{"n_layer": 15, "d_model": 512, "n_head": 4, "n_kv_head": 4, "head_dim": 128, "d_mlp": 2048, "vocab_size": 20747, "activation": "tanh_gelu", "norm": "layernorm", "norm_place": "pre", "norm_eps": 1e-05, "positions": "rope", "rope_base": 100000.0, "rope_fraction": 0.5, "qk_norm": false, "attn_scale": 0.0884, "bias": "none", "tie_embeddings": false, "parallel_block": true, "init": "trunc", "init_std_qkv": 0.0353, "init_std_o": 0.00644, "init_std_up": 0.0353, "init_std_down": 0.00644, "optimizer": "adamw", "lr": 0.000828, "beta1": 0.9, "beta2": 0.95, "weight_decay": 0.12, "lr_head": 0.00456, "grad_clip": 2.0, "warmup_steps": 253, "schedule": "wsd", "decay_fraction": 1.0, "decay_shape": "linear", "final_lr_fraction": 0.0, "batch_tokens": 131072, "seq_len": 1024, "doc_mask": false, "train_tokens": 940800000, "steps": 7178, "dataset": "wikipedia_en"}
Each number is 200 + 20 x the weight over its row's rms, rounded and kept within 0 to 999. Layers, rows and columns count from 0. The size before them is the row's rms in percent of the matrix's.

# layer 6 MLP down (transposed), 2048x512, rms 0.0316, rows 643-653, columns 448-511
109,197,186,204,214,178,203,188,203,206,204,228,220,248,232,208,165,203,190,202,196,195,184,204,196,184,221,184,201,181,234,208,233,202,190,172,155,184,211,173,191,218,217,201,199,167,187,191,166,198,192,198,156,198,216,204,172,190,196,205,209,177,200,188,215
090,208,216,192,229,177,179,195,189,179,201,188,174,234,229,134,203,194,203,160,160,156,189,202,201,199,190,216,220,203,178,203,199,196,228,202,216,187,170,215,232,217,210,212,186,167,177,214,184,201,180,174,220,180,185,187,162,197,225,186,193,205,184,192,207
102,175,220,199,205,200,178,196,207,190,223,199,250,159,218,204,162,192,203,199,211,233,191,173,189,206,201,183,197,213,219,208,165,172,234,207,221,211,231,203,204,216,210,207,187,170,189,239,250,211,217,240,225,205,222,205,187,192,174,167,187,191,198,195,202
099,238,185,157,206,200,171,180,161,171,200,204,230,226,188,185,180,221,221,198,233,167,177,220,191,191,187,199,204,223,194,198,201,190,186,164,196,222,244,224,204,212,198,223,167,171,182,197,204,180,199,240,191,160,198,188,213,201,193,195,192,222,170,229,188
088,188,196,169,195,199,170,197,185,201,186,188,235,292,230,225,201,201,199,198,181,188,194,218,201,204,199,172,214,231,208,199,173,219,203,194,186,181,192,219,204,194,193,178,175,177,199,198,183,176,199,201,191,208,188,215,224,200,195,222,154,193,215,205,246
092,192,203,181,213,250,198,219,213,213,202,237,228,253,216,200,221,196,197,176,208,201,189,204,167,217,185,198,237,222,166,198,194,188,186,187,200,189,208,222,181,189,194,236,193,195,195,217,223,193,202,207,191,210,197,171,234,192,206,194,213,239,235,195,206
099,224,195,192,215,217,213,153,178,211,220,188,226,210,174,204,183,201,189,209,188,218,182,171,172,244,216,234,204,192,198,206,169,188,198,213,222,207,188,201,219,187,181,180,209,188,191,230,195,230,164,176,187,201,175,173,222,209,154,204,182,202,210,207,213
106,197,182,226,186,210,194,215,196,192,175,212,196,179,223,186,238,229,180,229,233,231,177,195,196,191,185,180,199,231,191,183,178,195,159,214,187,164,232,165,226,196,180,213,185,209,243,213,197,228,163,231,209,164,187,209,158,163,185,208,185,214,183,218,230
103,230,185,208,206,209,199,226,198,192,239,233,247,242,181,227,228,202,211,180,219,191,180,164,208,195,186,234,240,198,198,193,177,238,215,190,172,204,212,208,222,191,205,197,170,179,202,167,191,205,225,203,209,219,236,170,196,179,211,215,188,187,165,212,230
108,201,199,205,192,172,188,175,215,181,220,178,192,189,195,184,200,202,205,191,200,183,209,179,184,202,228,198,222,192,196,211,231,246,243,201,207,209,237,172,229,214,224,217,215,143,212,201,182,212,204,188,219,181,220,189,198,173,228,179,230,227,206,189,173
087,169,169,219,200,232,162,222,202,175,212,174,187,200,189,216,203,187,190,240,236,214,178,208,198,191,171,185,215,228,208,185,188,205,190,213,222,195,209,222,205,222,203,214,152,222,211,180,164,184,177,206,205,197,190,203,186,201,201,190,170,224,181,223,188
# layer 6 MLP up, 2048x512, rms 0.0474, rows 644-654, columns 448-511
095,179,197,187,183,213,200,172,181,214,182,214,197,203,155,259,175,190,202,214,194,226,181,208,193,196,179,186,170,204,210,205,205,198,192,202,178,173,241,206,187,192,196,186,243,235,244,178,195,185,195,198,198,214,175,210,215,210,175,209,199,210,233,207,191
102,216,226,189,223,210,195,190,195,218,172,193,183,219,213,194,193,200,200,211,201,183,207,216,217,175,217,224,176,187,185,178,217,221,179,196,171,211,194,192,180,149,203,164,214,206,240,181,185,211,200,227,201,214,174,202,165,179,198,223,172,231,186,199,206
103,186,224,201,208,218,222,183,209,210,153,217,219,234,189,187,198,207,170,212,200,185,188,202,158,208,237,189,194,239,176,202,189,212,219,165,208,174,179,240,245,195,223,189,171,208,163,187,199,210,193,172,236,223,199,183,231,216,174,209,200,179,164,206,236
079,201,223,154,168,209,163,210,173,199,164,188,251,228,206,196,195,203,212,183,185,200,213,238,207,212,181,173,218,211,209,191,188,196,219,193,161,196,193,191,213,169,194,159,182,179,240,221,182,168,171,197,183,200,211,181,208,217,183,225,187,217,212,190,260
086,210,199,191,190,184,210,188,215,189,185,213,183,159,199,236,191,226,184,226,189,179,200,206,213,204,191,190,186,201,214,184,233,232,227,211,209,199,172,199,237,214,178,171,198,180,216,195,183,205,194,204,205,181,175,225,195,202,195,171,179,203,176,184,218
106,202,232,218,180,159,200,190,196,205,184,215,194,192,184,216,182,185,184,206,202,173,170,210,189,183,188,183,207,218,211,180,177,206,225,205,172,226,185,229,173,232,201,196,178,180,174,181,181,226,213,216,201,232,204,233,172,181,185,215,202,180,165,210,184
100,171,196,197,197,239,192,209,180,196,208,175,193,205,211,224,188,211,212,178,196,149,183,206,202,174,192,177,184,209,210,209,206,162,198,193,226,222,216,199,207,229,175,221,200,167,167,222,209,177,232,180,189,195,161,200,234,229,183,218,177,211,182,193,219
105,201,180,185,196,209,176,186,187,197,205,233,191,201,209,199,197,171,189,222,200,181,194,188,194,179,200,186,162,188,204,200,202,238,201,174,219,175,203,164,199,149,199,152,186,216,163,187,209,195,185,229,184,202,246,212,205,221,201,193,213,191,211,206,188
095,187,206,191,204,216,196,209,194,187,180,225,193,216,234,224,195,207,188,191,210,206,199,195,198,209,160,179,212,201,210,191,172,201,191,168,204,218,168,201,177,191,200,199,175,248,184,231,187,211,205,207,182,204,168,221,188,202,177,197,195,186,191,205,224
098,186,214,188,212,182,197,179,222,211,198,234,187,194,191,187,199,205,197,214,164,150,146,230,193,196,215,216,184,166,232,173,203,191,184,193,215,201,189,160,178,200,184,162,227,184,230,234,199,202,224,200,242,241,226,192,214,213,200,231,151,174,201,187,229
099,183,194,199,215,188,228,197,182,195,201,237,200,241,198,206,200,203,207,206,187,208,223,177,216,209,218,182,186,212,195,213,174,216,185,212,212,178,206,213,207,231,164,183,231,228,189,174,208,184,222,218,204,214,181,206,215,241,219,214,217,203,205,195,211